Weights of a small GPT-style language model, trained from scratch on English Wikipedia.
Architecture: LayerNorm before each block, biases.
Training: a variant of SOAP for these matrices, 322M tokens, 4911 steps.
Each number is 128 + 24 x the weight over its row's rms, rounded and kept within 0 to 255. Layers, rows and columns count from 0. The size above them is the row's rms in percent of the matrix's.

# layer 3 attention query, 672x448, rms 0.076, rows 580-594,612-626,643-658, columns 0-111
size [103 106 107 110 104 111 108 104 112 109 100 113 106 107 104  91  96  88  91  92  93  94  93  93  94  92 101  98  94  94  94  95 107 102  99  99 101 104  95 108 103 102  99  97 102 100]
[[121 171 125 106 129 128 165  90 140 110  91 152 127 132 120 184 138 116 166 142 109 177 158 108 109 155  96 124 145 138 150 186 134 149 107 131 123 138 125  97 141 138 143 141 123 121 121 150 166  78 146  96 110 155 104 144 105 144 144 128 118 124 130  94 173 118 109 133 134 157 133 138 122  96 122 122 107 132 128 159 133 157 132 171 141 127 129 179 116 143 166 112 108 145 115 113  68 130  63 141 179 112 133  71 152 123 150 102 120 104  88 142]
 [164 132 136 112  96 120 143 162 157 131 153 130 155 111 114 137 147 146 106 129  76 117 138  90 141 125 139 107 137 130 144 132  91 145 103 152 115 124 111 121 139  86 105 134 155 132 120 126 119 102  77 173 147 152 146 161 150 141 141 119 154 132 157 147 102 132 116 119 112 153 104 135 108 100 123 137  95  91 125 144 132 123 151 112 121 144 128 119 124 149 160 152 108 143 122  85 140 161 112 117 153 135 144 125 108 115 108 120 102  95 134 117]
 [121 130 163 136 123 136 131 110 122 146 161 172 111 108 142 142 124 134 138 111 175 161 131 164 116 100 114 100 135 125 149  85 143 109 134 103 101 121 109  87 116 141 141  92  82  91 142 180 142 166 139 127 109 153 133 115 119 159 129 176 123 125 142 106 168  62  78 137 168  93 167  86 127  82 153 117 153 165 139 120 156 146 140 118 137 118 144 143 144 142  79 144 104  81 104 124 148 133 160 165 122 156 135 138 116 120 126  91 103 151 114  89]
 [124 140 102 155 144 137  97 143 144 158 154 102 155 114 108 154  99 144 181 114 146  97 126 129 102 129 112 167 148 131 123 154  94  84 146 104 126 108  87  96 151 131 128 136  91 117 138 133  61 127 118 136 116 170 132 122 159 134 102 136  81 127 125 142 132 104 145 109 138 136 165 134 152  98 150  80 136 112 168  96 155 123 125 139 125 107 160 137  85 153 164 133 159 118 117 122 109 181 167 125 141 147 147 168 113 104 170 114 136 131 139 149]
 [113 201 134 115 108 128 160 137 144 127 124 171 142 119 125 124 125 158 110 125 145 113  84 121  89 115 140 122  97 155 121 175 129  96 107  97  87 110 117 125 120  78 146 164 131 103 133 114 164 156 120  84 117 151 111 142 116 148 169 143 120 135 113 121  99 145  96  72 138 126 132 126  92 153 122 201 166 131 138 139 149 157 114  92 140 119 176 126 125 126 139 121 151 124 132 134 134 116 102 142 119 174 165 102 164 132  95 152 125 135 103 145]
 [ 91 134 139 148 131 121 118  81 111  92 171 141 150 116 155 152 128 135 142 115 128 151 106 147 143 123 146 107 127 127 111 123 148 107 157 153 136  72 121 131  99  88 129 130 141 156 126 124 145 119 159 157 149  91 184  99 111 121 139 151  81 175 139 166 116 143 128 124 101 130 133 118 168 168 109 125 135 156 143 159 124 173 126 139 157 114 125 108 121 140 128  91 131 105 117 107 129 104 166  95 116 145 101  96 112 115 111 148  84 142 161 112]
 [118 151 113 130 100  81 141 114 112 186  94 140 134 144 119  92 135 141 132 124 135 144 154 119 152 106 124  81 167 137 105 137 106 143 123 129 138 107 126 130 127 118 164  81 164 162  77 166 137 129 115 114 128 136 176 191 174 127 105 154 145 141  91 163 145 174 110 129 101 137 149  89 153 183 140 118 140 152 133 128 123 133 133 122 141 133 127  90  86 144 130 103 111 155 157 106 178 129 142 107 125 161 101 136 138  88  73 155 169 125 116 157]
 [115  98 116 125 160 153 140 162 217 132 139 119 135 172  76 123 150 157 128 121 171 108 108 100 177  95 110 127 142 108 101 120  85  66 119 124 142 116  89 116 142 125 144 169 137 115 118 123 113 110 130  89 107 153 109 135  94 118 118 104  80  95 113 120 119 112 136 148 111 145 107 109  63 132 122  77 147 108 138 130 135 166 143 105 122 159  96 125 158 135 156 129 100 129 135 149 100 122 115 102 143 125 156 114 134 132 150 126 102  98 115 141]
 [143 130 144 138  87 147 162 110 120 147 119 127 131 129 161 129 141 154 117 124 186 106 122 104 117 131 138 174 116 101 124 130 122 135 117 153 125 133 127  93 150 133 104 114 139 119 118 119 158 128 131 128 186 145 117 140  75  77 108  90 139 166 143 147 107 126 117 152 141 110 138 129  99 159 133 150 105 149 133  97 161 142 134 134 153 132  74 128 102 170 147 151 143  83 103 137 106 113 120 137  99 146 128 179  76 151 113 137 102 136 163 152]
 [112 158 142 126 109 145 133 120 141 105 115 122 154 139 120 128 141 116 125 171 120 121 101 157 137 117 121 110 140 122 166 105 106 130 117 103 123 131 172 127 174 138 137  99  78 114 105 104 155  90 120 137 136 127 119 155 126 184 139 127 124 117 154 155 149 158 106 103 111 105 133 107 131 166 154 119 150 125 152 132 121 133  53 112 101 122 138 105 178  73 135 167 129 117 109 115 106  72 143 104 166 114 100 121 108 126 130 103 156 124 136 122]
 [117  61 141 103 109 127 135 158 131 146 106 154  69 144 108 122 144 117 125 128 162 142 109 118 104 116 139 118 119 135  97 155 118 138 118 132 104 141 130  82 126  95 139 125 146 129 147 141 107  93 169 133 126 105 164 123 134 129 164  72 110 138 167 161 134 131 133  94 162 122 167 126 158 129 129 156 121 145  94 145 115 158 127 166 154 117 162  81 165 157 125 165 129 128 130 164 108 113 137 159  78 120  91 152 139 168  78 151 144 127 133  92]
 [ 98 106 136 131  97 119 142 171 134 123 140 128 137 139 120 135 142 115 149 131 113 139 168  91 112 147 122  69 124 152 131 104 104 132 104 148 106 115 134 127 172 146 123 162 106 160 153 183 119 134  74 168 124 109 155 105 131 137 171  79 142 134 130 150 141 130 148 123  97 111 132  86 148 125  48 109  74 138 155 107 106 129 146 128 148  74 135 141  95 134 146 165 104 130 153  93 100 130 157 110 105 148 109  99 108 136 174 134 126 100  74 103]
 [137 120 142 164 159 130 125 148 108 100 130 131 120 130 102 122 131 138 148 138 111 131 128 103 126 110 106  99 145 154 134 136 167 150 163 140 120 127 142 113 137  92 128 115 131 153 118 104 119 107 126  85 115  94 150 115 140 140 144 110 105 176 128 133 131 169  89 160 151 169 161 145  90 108 145 123 114 128 176  71 121 184 112 143 190 133 163 145  96 147 137 127 121 161 136 128 126 110 140 115 130 128 135  85 129 120 131 170 100 150  99 179]
 [139 191 133 139 141 145 144 119 138 135 113  95 123 107 139 138 164 171 166 166 114 158 120 160 139 180 132 119 107  85 103 152  94 146 129  98 138 150 130 111 139 127  97  84 130  90 127 141 168 137 123 129 140 113 164 131 155  95 142 105 171 150 108 145  79 128 119 115 158 123 127 101 171 162 152  97 137 119 110 126 140  92 155 179 112 121 176 143 178 124 123 118 112  85 129  80 160 100 157 120  96 157 125 160 123 139 152 130 151 135 148 126]
 [157 103 122 129 168 117 160 119 120 118 108 104 141  87 139 138 113 159 115 140 107 121 175 110 128  84 112 102 110 119 134 119 163 103 126 113 121 115 122 123 126 149 156 156  95 159 140 113 125 144 136  85  98 131 115  91 171 147  91  89 134 112 129 127 125 134 134 119 104 145  86 133 142 156 149 154 117 109 153 147 132 112 123 162 127 155 123 127  91 110 126 148 108 128 122 115 138 113 151 116 154  95  88 149  87 137 128 139 144 140 169 164]
 [140  94  94 181 121 135 113 143 146 154  93 152 138 120 135 131  89 130 134 154 111 122 138 123 156 119 140 105 107 101 163 160 165 104 127 125 144 120 107 121  99 146 142 128 124 136 169 160 139 126 101  94  90 152 113 112 160 118 129 106 145 145 128 121 122 107 145 112 126 134 122 174  93 104 134 108 142  65 115  86 122 108 121 157 151 118  85 111 122 152 163 138 108 128 127  98 124 142 125 127 139 118 108  81  97  91 145 131 135 111 184 159]
 [144 166 149 151 136 126 158 114 175  77 142 121  82 130 152  75 127 111 141 103  82 155 107 128 119 151 102  98 131 124 160 113 125 169 131  93 153 141 137 154  96 144 131 128 159 112 175 116 107 168 126 130 141  85 138 105 167 126 126  90  96 156 114 147 174 129 150 138 132 142 150 125  87 127 106 142 121 126 102 160 129 118 123  98  90 139 133 129 119 181 174 150 139 133 134  69 163 129 137 113 125 133 142 109 100 133 152 103 117 108 113 117]
 [ 96 127 141 139 113  94  94 105 154 145 123 125 139 136 136 126  99 129 151 100 140 175 132 133 138 129 116 133 106 112 138 143 123  73 117 102 115 119 158 114 146  94  79 100 135 105 129 140 129 162 123 116 143  96 112 109  95 107 109 190 157  95 144 112 131  93 143 157 162  86 122 146 118 119 127 147 120 189 128 126 159 168 101 142 112  68 120 188 152 118 102 161 111 122 115 150 139  99 130 129 121 157 188 131 121  99 169 105 119 146 128  88]
 [ 93 144 101 149 145 142 129 130 111 115 108 156 129 131 179 145 125 166 104 111 139 133 134 139 105  91 147 115 166 181 147 126 120 122 164 169 104 123  96 101 146 115 143 165 111 137 130 171 143 136 163 114 118 126 138 132 102 144 135 145 133 155 172 138 117 130 117 150 147 133 124 147 160 108 110  88 114 134 141  95 134 146 128 148 146 133 151 135 128 126 158 113 105 101 119 129 166 105  92 101 121 114 102 128 124  91 113 108 169 109 155 132]
 [135 166 143  98 140 163 148 133 130 134 143 138 161 102 161 134 130 130 117  96 137 157 135 140 104 128 134 121 106 143 106 144 140 115 127 145 121 124 137 125 121 117  82 161 183 116 122 167 124 149 121 100 107  98 127 156 182 115 130 101 164 137 129 112 126 148 125 119 148  88 162 166  94 122 115  88  88 137 123 126 122 119 123 163 137  94 137 115 148 108 160 178 175 103  89 100 133 140 128 111 129 156 131 145 119 178 106  99 103 128 113 120]
 [126 133 106  98 146 125  88 125 101  96 165 108 156 110 131 129 129 159 129  43 141 160  73 129 123 138 143 127 156 152 123 104 108 116 121 150 109 146 140 109 103 160 119 140  92 131 102 151 141 115 135 113 128 178 122 136 141 109 116 108  63 171 143  94 141 136  91 176 121 128 161 122 125 143 162 105 154 128 159 116 128 158 160 105 105 100 147 120 172 132 161 133 113 129 128 146 126 129 135 186 108 139 127 115 158 156 123 172 130 123 139 163]
 [108 111 129 139  76 149 127 136 111 102 105 104 153 109 125 142 149 135 135 137 101 169  92 125 161 125 134 134 132 100  94  99 136 116 164 148 130 159 102 159 186 101 120  88 156 109  93  97  64  81 119 158 141  72 117 138 123 102 116 150 113 141 159 134 101 111 152 103 118 124 139 152  98 141 140 100 103 142 125 123 115 123 102 152 151 145  73 109 107  90 134 126 119 128 140 114 109 169 120 140 139 120 106 130 111 112 131 135 142 137 151 109]
 [107 145  83 133 126  89 123  92 168 141 135 112 120 150 173 114 146 121 105  62 133  99 135 146 125 128 148 119 127 122 122 117 147 144 104 135 137  84 116 150 155 152 136 172 134 161 135 125 116  93  63 143 119 156 147 134 129 138 153 118 124 112 148 139  91 124 113 100 118 177 124 118 119 115 118  94 167 198 177 130 147 121 130 126 152 166 147 117 117 108 155 147 123 145 172 173 114 159 120 122 129 132 169 118 124 151 158 120 141 128 127  96]
 [145 152 173 102 133 144 114 117 174 119  72 148 153 129 163 122 147 111 143 125 112 121 133 126 177  97  94 120 115 149 136 108 101 116 131 130 145  84 107 146 117 175 145 114 137 160 122 146 128 112 122  86 141 161 127  93 148 135 124 152 119 134 124  93 145 141  77 107 164 148 113 141 155 160 120 117 182 108 166 100 140 138 130 141 161 127 156 131 110 100 160 143 108 136 146 152 105  93 143 112 133  99 143 139 128 137 145 165 137 111 128 131]
 [164 172 116  94 144 167 131  84 115 128 126 120 149 109  87 121 124 128 113 166 133  99 131 121 156 114 113 126 133 111 149 151 131 187 127 135 105  91 159 100 151 160 133 124 138 136 121 154 131 104 130 156 121 145 145 161 125 151 139 152 116 137 170 141 121  94 108 145 111  77 138 137 141 182 150 114 109 125 132 136 139 146 110 124 126 180  91 140 159 136 129 138 109 121 152  75 161 119 101  96 160  92 157 103 140 121 134 120 159 137 122 100]
 [150 113 156 148 127 153 131 149 121 141 115 146 171 117  72 138 127 167 139  98 130 162  87 138 145 167 117 153  96 114 106 107 134  79 167 109 168 171 130 169 133 116 144 103 172  94 129 113 132  73 155 158  89 117 139 127 100 116 131 165  98  82 137 115 143 160 120 117  81 176 128 112  79 121 112 110 137 112 123 153 127 114  95 113 134 157 136 121 142 138 134 125 149 127 112 169  97 138 121 140 150  87 191 112 113 168 135 149 137 151 147 112]
 [135 158 142 147 153 138 146 133 133 146 132  95 115 142 100  96 150 133 126 122 110  84 120 121 115  96 169 142 108  71 107 118 116  95 131 125 135 111 122 105 157 125 170  77 164  96 100 163 117 127 110  96 126 126 107 148 146 157 138 118 118  95 113  85 122 136 118 103 111 133 141 123 129 111 126 123 145 105 161  90 122 110 126 136 137 174 153 153 131 118 123 125 113 147 127 161 134 121 154 123 128 157 183 163 100 134 135 114 183 133  91 143]
 [127 128 111 178 158 140 120  83 127 142 103 119 113 121  76 133 105 144 125 140 108 122 126 106 101 137 134 150  87 138 104 130 143  76 159 149 118 120 162 127 109 173  92 120 172 109 116 103 149 188 110  86 162  72 138 130 139 113 121 153 107 167 137 170 117 116 124 128 101 147 127 106 137 123 114 155 121 125 103  94 121 129 117 118 156 101 110 141  84 102 124 138 125 146 124 100 138 120  94 136 125 127 141 188 126 122  91 117 119 128 138 178]
 [112 125 116 161 140 109 102 156 101 138 157 128 124 140 126 151 128 129 105 137 118 108 124  99 154 151  98 110 153 140 165 120 122 149 100 127 110 116 133 138 180 153 128 117 105 136 155 127 101 106 120 128 117 153 101 111  91 108 138 137 146 121 168 117 120  61  95 150 100  79 114 116 167  98 133 149  70 167 122  76 135 141 155 151 126 114 110 143 137 128 110 131 134  86  98 125 118 127 146 148  97 122 109 192 103 143 111 102 135 130 132 104]
 [ 77 163 120 131 124  97 124 144 149 148 132 100 130 124 114 133 161 127 112 140 104 116 134  96  87 134 100 122 153 153  94 111  97 131 113  98 139 143 160 179 117 133 127 160 108 124 114 157 120 117 111 118 132 138 150 137 142 115 149  73 160 107 138 137 105 129 135 175 128 140 152 136 140 154 141 139 151 100  86 136 111 152 155 142 133  88  98 135 105 193 162 112 146 118 137 137 137 143 141 107 143 183 136 100  96 104 106 139  99  96 128 118]
 [ 45  82 125 122 127  80 132 124 144 117 116 112 145 129 107 126 119 114  98 126 157 118 111 138 169  84 136 132 138 113 107 120 132 139 117 146 114 100  97 129 127 141 172 151  90 114 143 133  71 141 137 113 142 104 151 119 120 166 106 148 137 139 127 121 150 150 152 102 110 137  96 115 131 125 147 158 124 183 154 144 116 145 140 123  93 103 131 105 162  87 158 116 136 114 117 115 139 125  74 108 120 185 119 148 150 134 151 158 155 150 105 134]
 [134 103 149 130 148 137 141 130 118 128 160 129 158 124 127 114 139 130 111 102 122 157  83 107 127 117 160 103 134 110 151 130 117 156 113 116 144 123 119  92 141 127  90 108 100 139  88 123 134  74 143 125 143 166 128 135 169 165 132 138 138 113 137 125 154  66 142 184 127 124 153 128 126 171 142 133  81 123  94 130  90 132 170 142 113 125  89 130  83 138 116 146 163  90 149 177  94 130 152 135 113 153 101  73 138 124 132 108 117 102 108  81]
 [126 118 115  99 116 136 160 123 140 127 127 132 102 172 140 111 161 126 145 157 127 178 129 102 145 139 145 143 129 102  99  82  96  80 152  90 121 125 116 120 119 124 117 142 154 133 144 131 116 101 130 164  78 128 137  90 138 103 134 161 138 127 130  79  96 121 136 142 107 105 174 154 131 125 141 116 160 110 165 159 136 185 126  94 142 126 146 136 136 141 122 119 119 117 110  83 120 129 133 139 144 100 103 127 142 106 137 158 124 176 128 111]
 [139 190 128 106 100 130  68 135 137 103 102 174 129 122  93 111  99 120 173 134 145 103 140 146  77 139 113 166 108 118 142  76 150 118 158 145 169  96 134 118 111 116 123 113 108 149 123 112 101 162 146 128 146 185  63 158 111 129 148 112 118 117 104 104 136 162 151 150 122  99 151 140 112 105 105 157  85 126  96 158 126 122 126 121 148 107 144 127 136 133 120 153 116 137 132 125 136 112 144 143 155 121 144  97 158 105  79  71 140 169  60 125]
 [167 148  97 146 132 115 109 110 107 103 106 117 129 112 100 153  83 142 128 100 115 150 141 165 110 130  92  78 158 130 116 115  77 148 160 172 171 145 138 119  99 144 130 167  99 118 140 153 119  84 152 146 126 102 129 163 109 147 128  98 128 134  90 165  83 130 135 113 156 109 141 119 155 143 112  72 133 159 144 124 156 176 130 130 149 115 105  93 196 208 132 119 141 126 130  93 138 152 131 124  83 113  99 173 136  80 126 168  86  99 140  94]
 [178 126 141 114 139 139 145 162 119 159 124  93 173 143 156 112  90 163 144 128 152 132 100 120 102 171 129  83 108 119 107 123  97 127 116 101 124 116 130 147 109 129 127 143 147  99  93 132 136 171 130  87  71  81 159 110 134 129 120 172 132 100  99 104 108 113 148 142  88  97 150 129  90 149 144 141 145 176 154 128 161 153 118 152 151 113 158 167 126  73  96 133 109 159 150 154 154  79 134 136 113 132 115 105  99 113  80 141 108 172 127 131]
 [149 141 116  80 141  64 141  83 137 118 169 121 133 125 146 110 165 143 104 142 124 151 123 132 171 117 171  97 153 143 143 171 118  94 119 131 133 137  95 130 116 112 209 108 105 156 137 155 132 136 136 111  90 135 105 129 105 142 142 128 131 141 109 103 127 153 121 114 112 164 157  72 136 134 129 142 130 116 131 162 189 123  95 166 114 115 123 138 148 107  84  83  63 128 165  95 110 130 163  84 115 120 159 124 143 120 121 106 140 129 165 114]
 [106 149 141 131  87 143 125 141 140 156 133 160 152 153 169 121 145 102 121 127 103  97 119 159 165 130 153 152 174 150  96 147 144 122 110 122 154 102 149 129 138 186 125 142  76 128  94 172 119 102 145 144 138  75 160 157 129 113 144 174 100 100 117 102 142 186 130 123 121 148 119 145 148 107  94 105 128 153 156 108 139 108 124 136 128 137  88 139 118 100 116 129 113 105 150 102  86 117 142 104 131 113 116  85 122 149 157 113 112 100 151 118]
 [137 136 151 122 125 128 127 175 136 128 136 110 152 133 151 100 146 134 123 101 110 176 142 150 133 110 117  86 116 120 133 122 129 145 100 128 119 104 153 145 142 116 147 138 117 111  96 155 126  86  81 205 112 148 146 151 145 104 135 111 147 152 197 176 133  71  84 108 121 152 114 107 101 139 113 125 137 143 144 145 142 177 116 150 145 213 125 129  84 107 190 125 108 132 131 124 109 130 130 119 127 116 116 110 128 108 106 186 154 114 142  85]
 [116 123 103 167 129 137 151 137 141 112 133 160 146 122 131 126 129 125 136 158 125 112 149 142 150  85  88 150 103 108 120 125 120 160 133 164 106 111 150 130 127 107 139  52 135 104 102 126 164 127  82 172 126  94 138 109 122  87  97 137 138 115 106 114 168 132 110 135 115 120 113  89 108 146 113 125 149 166 101  86 131 117 138 119 148 140 101  96 141 106 128 110 149 141  88 145 147  85 109  98 110 146 129 124 167 111  93 144 167 133  82 135]
 [151  99 119 128 121 151 118 164  78 122 145 175 134 131  81  96 115 110 141 140 119 120 163 109 137 155 117 106 161 127 120  89 135 127 117 136 138 138 126 179 156 145 143 143 153 134 129 130 159 138 113 114  92  87 126 136 117 133 122 162 129 133 125 130 143 143 129 161 121 102 103 115 112 156 171 115 127  74 107 153 172 114 139 126 127 168 154 146 140 139 153 170 159 145  99 122 152 110 128 106 180 150 155 121 101  65 145 100 125 118 121  87]
 [137 125  98 131 134 106 144 135  95 137 154 129 152 130 148 159 105 124 114 106 132 133 103 136 154 155 162 152 124 123 123 111 128 153 129 159 127 108 122 119  87 148 142 145 113 175 122 100  66 139 132 100 174 165 122 151 151  87 136 122 141 183 103 146 133 145 121 145 132 140 173 133 100 121 106 137 145 130 122 148 140 169 147 165 143 147 125 113 138  95 177 141 163 159 127 161 101 114 166 117 134  84 126  72 196 124  94 122 126 112 109 114]
 [139 139 134 127 165 121 112 131 111 164 127 178 149 122 134 155 104 130 127 141 103 146 134 149 142 128 114 127 136 125 142 118 133 142 117 137 120 144 131  86 111 103 147 120  89 113 160  96 142 136  90 151  79 114 132 109 171 105  92 101 178 142 137 147 100 159 106 156 151  91 147 125 163 120 134 121 143 152  74  68 127  99 115  86 133 178 158 139 164 128 113 130 143  86 101 127 129 146  98 127 145 126 135 106 151 180 136 132 136 165  98  85]
 [138 113 177 136 147 123 129 142 124 128 132 163 104 130 159 156 165 139 162 138 114 139 131  95 109  74 109 121 107 138 133 120 105 126 115 130 106 169  92 140 137 142 127 156 161 160 141 123 127 148  87 127 147 115 131 144 133 119 142 141 126 171 134 141  99 166 106  98 108  99 135 157 178 173 121 154 138 167 161 106 141 111 142 154 130 117  70 128 109 131 180  85 181  80 130  84 127 151 151 103 103 114 141 173 116 121 132 127 163 103 114 117]
 [121 155 138 121 119 135 172  98 106 151 156 150 113 117  90 164 125 140  96 119 127 155  89 143 116 115 144 138 112 142 136 102 115 101 151 108 101 112 115 122 123  94 130 144 163 139 161 128 106 125 171 105 105  92 129 111 141  99 156 117 154 110 121 140 140 137 151 125 126 131 153 148 145 140 166 153 157 139 122 126 130  94 101 174 154 148 158 161 153 141 120 153 174 142 104  95 152 144 154 157 161 116 132 143 155  85 126 111 133 185  77 166]
 [129 129 141 119  97 143 155 121 133 147 149 185 115  95  86 108 146 107 136 128 147 113 118 145 113 148 148 111 134 128  99 132 120 129 112 132 143 107 104 150  99 152 124 147 120 174 128 142  70 133 139 123 106 142 106 152 131 131 156  71 153 162 142 103 117 146 185 111 133 143 108 108 152 150 151 130  95 121 127 158 120 133 135 130 123 103 139 110 104 163 140 145  82 121  85 118 133 106 146 136 105 146 142 100 121 127  97 155 134 107 129 110]]
# layer 3 attention key, 224x448, rms 0.0677, rows 195-210, columns 0-111
size [101  99 105  99  97  99 103  96 107  96 103 102 102 106 100  98]
[[ 90 121  93 124 166  83 101 135 124 108 121 105 112 162 110 149 106 111 121 129 160 102 149  72 149 119 176 164  95 123 137 149 122 185 125 165 135 188 130 164  72 137 135 120 131 172 161 107 124 164 126 115 182 165 133 129 168 101 158 123 124 121  64 157 127 123 142 138 124 146 124 110 131 132 124 152 125 141 136 129 129 105 108 138 105 107 104 104 122 103 131 125 131 109 135 121 101 149 104 143 112 148 131 127 127  88 157 154 107  69  92 151]
 [151 136  88 139  82  94 110 225 153 118 167 139 143  99 107  97 155 124 113 168 126  93 136 135 138 102 120 136 170  89 171 114 110 130 118 149  90 113 113 153 112 119 111 137 123 147  98 101 148 138 109 130 161 104 101 109 127 132 126 107 148 105 132 115 134 140 131 134  82 146  81 137 128 134 106 131 128 142 135 109 125 135 169 118  78 158 127 126 109 138 165 105 133 131 145 154  97 131 112 125 114 121 147 104 132  90 128 106  94 169 141 121]
 [115 117  98 178 103 126 146 100 131 141 120  81 116 133 113 145 161 135 148 129 117 112 136 106 129  70 135  61 143 162 122 100 171 117 106 150 134 130 158 141 141 168 139 108  86 125 128 160 136 138 147 143 106 169 162 152 129 127 155 109 118 139 105 106  99 181 100 131 120 104 112 139 121 153 112 100 148  85  98 155 128 120 127 156 126  95 130 135 137 145 166 141  85 128 107 111 114 131 142 146 145  98 119 128 139 134 113 134 107  92 145 132]
 [111 143  77 140 132 163 154 134 101 110 143 129 114 140 148  98 115 163 161  62 128 124 151 166 111 155 173 136 120 125 137 152 149  83 143 109 124 130 104 156 141 119 163 173 115 141 136 155 120 106 165 110 164 134 144 110 121  93 121 130 136 142 131 189 134  97 128 134 175 113 127 101 148 111 130 149 108 153 129 106 124 101 119 109 124 142 153 128 118 131 121 115 126 155 123  72 118 112 130 112 177 142  86 140 114  98  96 134 106 107 134 119]
 [113 144 115 136 118 109 154 156  97 112 175 113 131 116 139 143 151 157 126 114 125 108  89  79 141 121 150 140 118 163 106  92 154 112 101 126 131 113 113 106 119 121 143  66 132 132 159 127 141 144 129 125 129  97 129  84 143 171 135 151 113 106 118 122 114 170 113  97 134 107 119 119 123 124 175 164 114 140  75 143 172 126 143 108 127 113 176  69 124 101  61 147 154 133 112 155 139 114 135 112 114 163 161 120 106 138 116 133 112 148 147 122]
 [139  96 124 167 171 101 171  97 108 143 132 110 121 123 117 126 165 144 128 145 134 134 148 117 133 149 102 100 143 146 112 145 110 120 111 102 126 128 145 121 120 154 133 166 127 177 162  97 119 114 119 167  94 114 136 151 127 182 101  98 121 113 148 140  98 163 134 130 137 116 116 163 106  80 136 157 107 117 110 137 128 127  68  89 143 165 112 128 190 160 139 130  68 118  97 128  99 154 126 117 110 105 138  85 127 156  87 118 137 109 131 115]
 [150 104  70 161 130 129 130  89 109 121 128 128  91  91 114 123 121 106 159 115 137 140 148 139 121  92  84 132 153 129 124 123 106 121 120  97 100  85 127  75  71 166 140 195 129 104 103 101 130 134  89  91 138 147 133  93 168 123 148 143 137 107 148 148 157  97 110 161 147 110 146 113  94 118 132 113  84 158  92 140 122 123 145  92 141 134 145 120 100 118 166 126 159 139 136 113  99 164 171 116 192  92  78 148 134 109 128 117 137  81 134 136]
 [142 176 102 181 114 121 129 113 134 125 152 110 111 125 115 163 126 108 114 114  96 111 132 121 160 136 167 139 119 147 149 116 108 117 165 110 120 130  76 159 156 132 152 135 111 136 118 140 126  91 128  86 129 127 149 144 119 112 170 103  94 148 133 124 120 126 136  81  99 136 140 120 134 124 100 116 118 152 150 124 173 108 123 152 146 107 129 107  95 120 137 153 118 109 132 116 142 117 138 122 105 113  94 121 170 111 132 152 159 125 109 126]
 [118 100 101  94 144 183 156 106 116 104 105 164 143  91 147 145 125 133 136 117 135 154 105 149 152 116 168 150 126 119 114  86 129 106 171 131 145 197 100 131 120 134 124 128 106 108 121 167 163 160  89 175  88 128 134 110 163 122 107 134 109 140 142  90 147 112 110 138 163 126 170 131 146 126 130 139  93 145 182 121 130 133 136 213 171 148  93 149 152  96 113 141 145 137  99 131 119 110 111 158  94 137 123  98 173 157 139  98 136 126 127 134]
 [ 95  93 142 146 154 148  87 147 106 157  90 123 154 125 152 179 134  96 164 106 137 146 122 134 125 125 129 147 129 100 157 148 148 122 132 159  74 121 134 125 165 128 127 118 118 124 110 177 149 125 102 167 140  99 117 153 117 132 147 139 129 112 171 139 112 120  92 125 131 110  90 105 184  92 102 144 128 147 118  86 123 138 104 167 147 133 111 178 147  87 145 100 158 114  70 106 115  89 137 149 152 100 143 154  82 141 137  86  90 105 106 148]
 [101 103  93  88 141 144 140 142 133  87 128 115 128 139 126 110 157  83 148 128 159 133 102 158 136 129 175  89 141 168 120 139 114 134 103 156 127 161  82 115 129 160 111 123 145 139 128 154 103 177 145 103 127 159 153  92 144 136 114  95 122 155 107 151 126 187 122 169 148  91 132 161 144 104 104 166 133 136 140  85 113 131 128 165 135 181 171 111 151 135 173 128 141 152 152 147 132 134 135 139 128 191  90 138 133 105 114 122 143 128  95 157]
 [122  98 122 135 155 147 130 133 129  86 173 138 135  99 138 131 166 154 117 120 119 111 123 132 141 145 135 122 149 137 114  82 106 126 101 112 148 128 132 105 180 133 115 110  92 137 140 158 135 145 120 105 126 151 107 129  99 116 128  86  81 117 118 104 123 118 111 125  96 150 105 107 142 110 196  95 132 106 127 143  91 125 103  99 128 120 126 105 110 119 134  98 113 108 138 153 116 134  81 132 147  80 127 113 125  92 137 111 146 137 129  99]
 [137 152 110 151 112 108 119 106 149 136 142 121 144  67 150 137  98 136 129 140 119 115 142 125 120 124 128 134 113 146 114 145 177 104 145 114 125 122 123 139 154 157 134 158 118  98 109 109 139 123 116 133 113 133 122 124 174  90 158 134 105 121  84 116 119 117 136 102 146 116 119 137 113 152 125 134  96 151 129 123 112 144 120 153 144 101 103 132 129 180 156 149 142 128 150 141 147  83 148 147 110 145 185 117 116 116  97 103 113 140 118 138]
 [123 137 129  93 148 145 100 155 141 123 132 106 144 125 131 142 108  89 128 163 120 143 165 159 153 113 125 147 104 150 114 103 153 111 145 123 125 114 165 146 179 181 104 117 141 143 124 107 144  94 111 120 121 107 138 205 172 107 111  98 132 118 134 140 111 142 159  96 156  84  83 126 105 110 107 111 143 125 145 153 143 133 139  64 130 118 119 126 162  78  77 150 128 122 135 135 124 144  92 154  94 103  95 158 156 124 107 121 163 141 161 124]
 [127 143 143 155  96  85  81 158 136 126 110 163 148 131 144 108 140 138 128 147 100 120 145 150 100  62 144 136 107 169 146 103 130 111  90 109 128  90 145 149 115 121  82 142 103 127 152 111 109 150 142 100 113 143 120 134 122 129 132 124 107 144 101 110 114 170 111 120 139  67 156 137 107 122  89 133 135 170 100 127 141 125 105 106 177 126 149 127 132 103 125 141 119 139 136  91 119  97 167  86 112 166 113 138 121 118 122 122 124 143  63 133]
 [ 82 140 117 119  81 130  85 112 106 151  84 145 131 174 138 110 131 116 152 132 130 151 130 154 104 148 146 159 138 127 109 106  90 133 115 109 143 107 110  94 159 100 133 133  86 137  78 137 149 119  99 123 129  83  84 133 118 144 114 127 146 154 114 123 129 159 148  87 156 131 106 148 109 148 100  93 139 170 144 100 139 123 122 127 127 133 121 118 135 120 165 126 140 106 110 127 124 104 139 106 136 137 133 121 121 122 107  87 113 111 122 114]]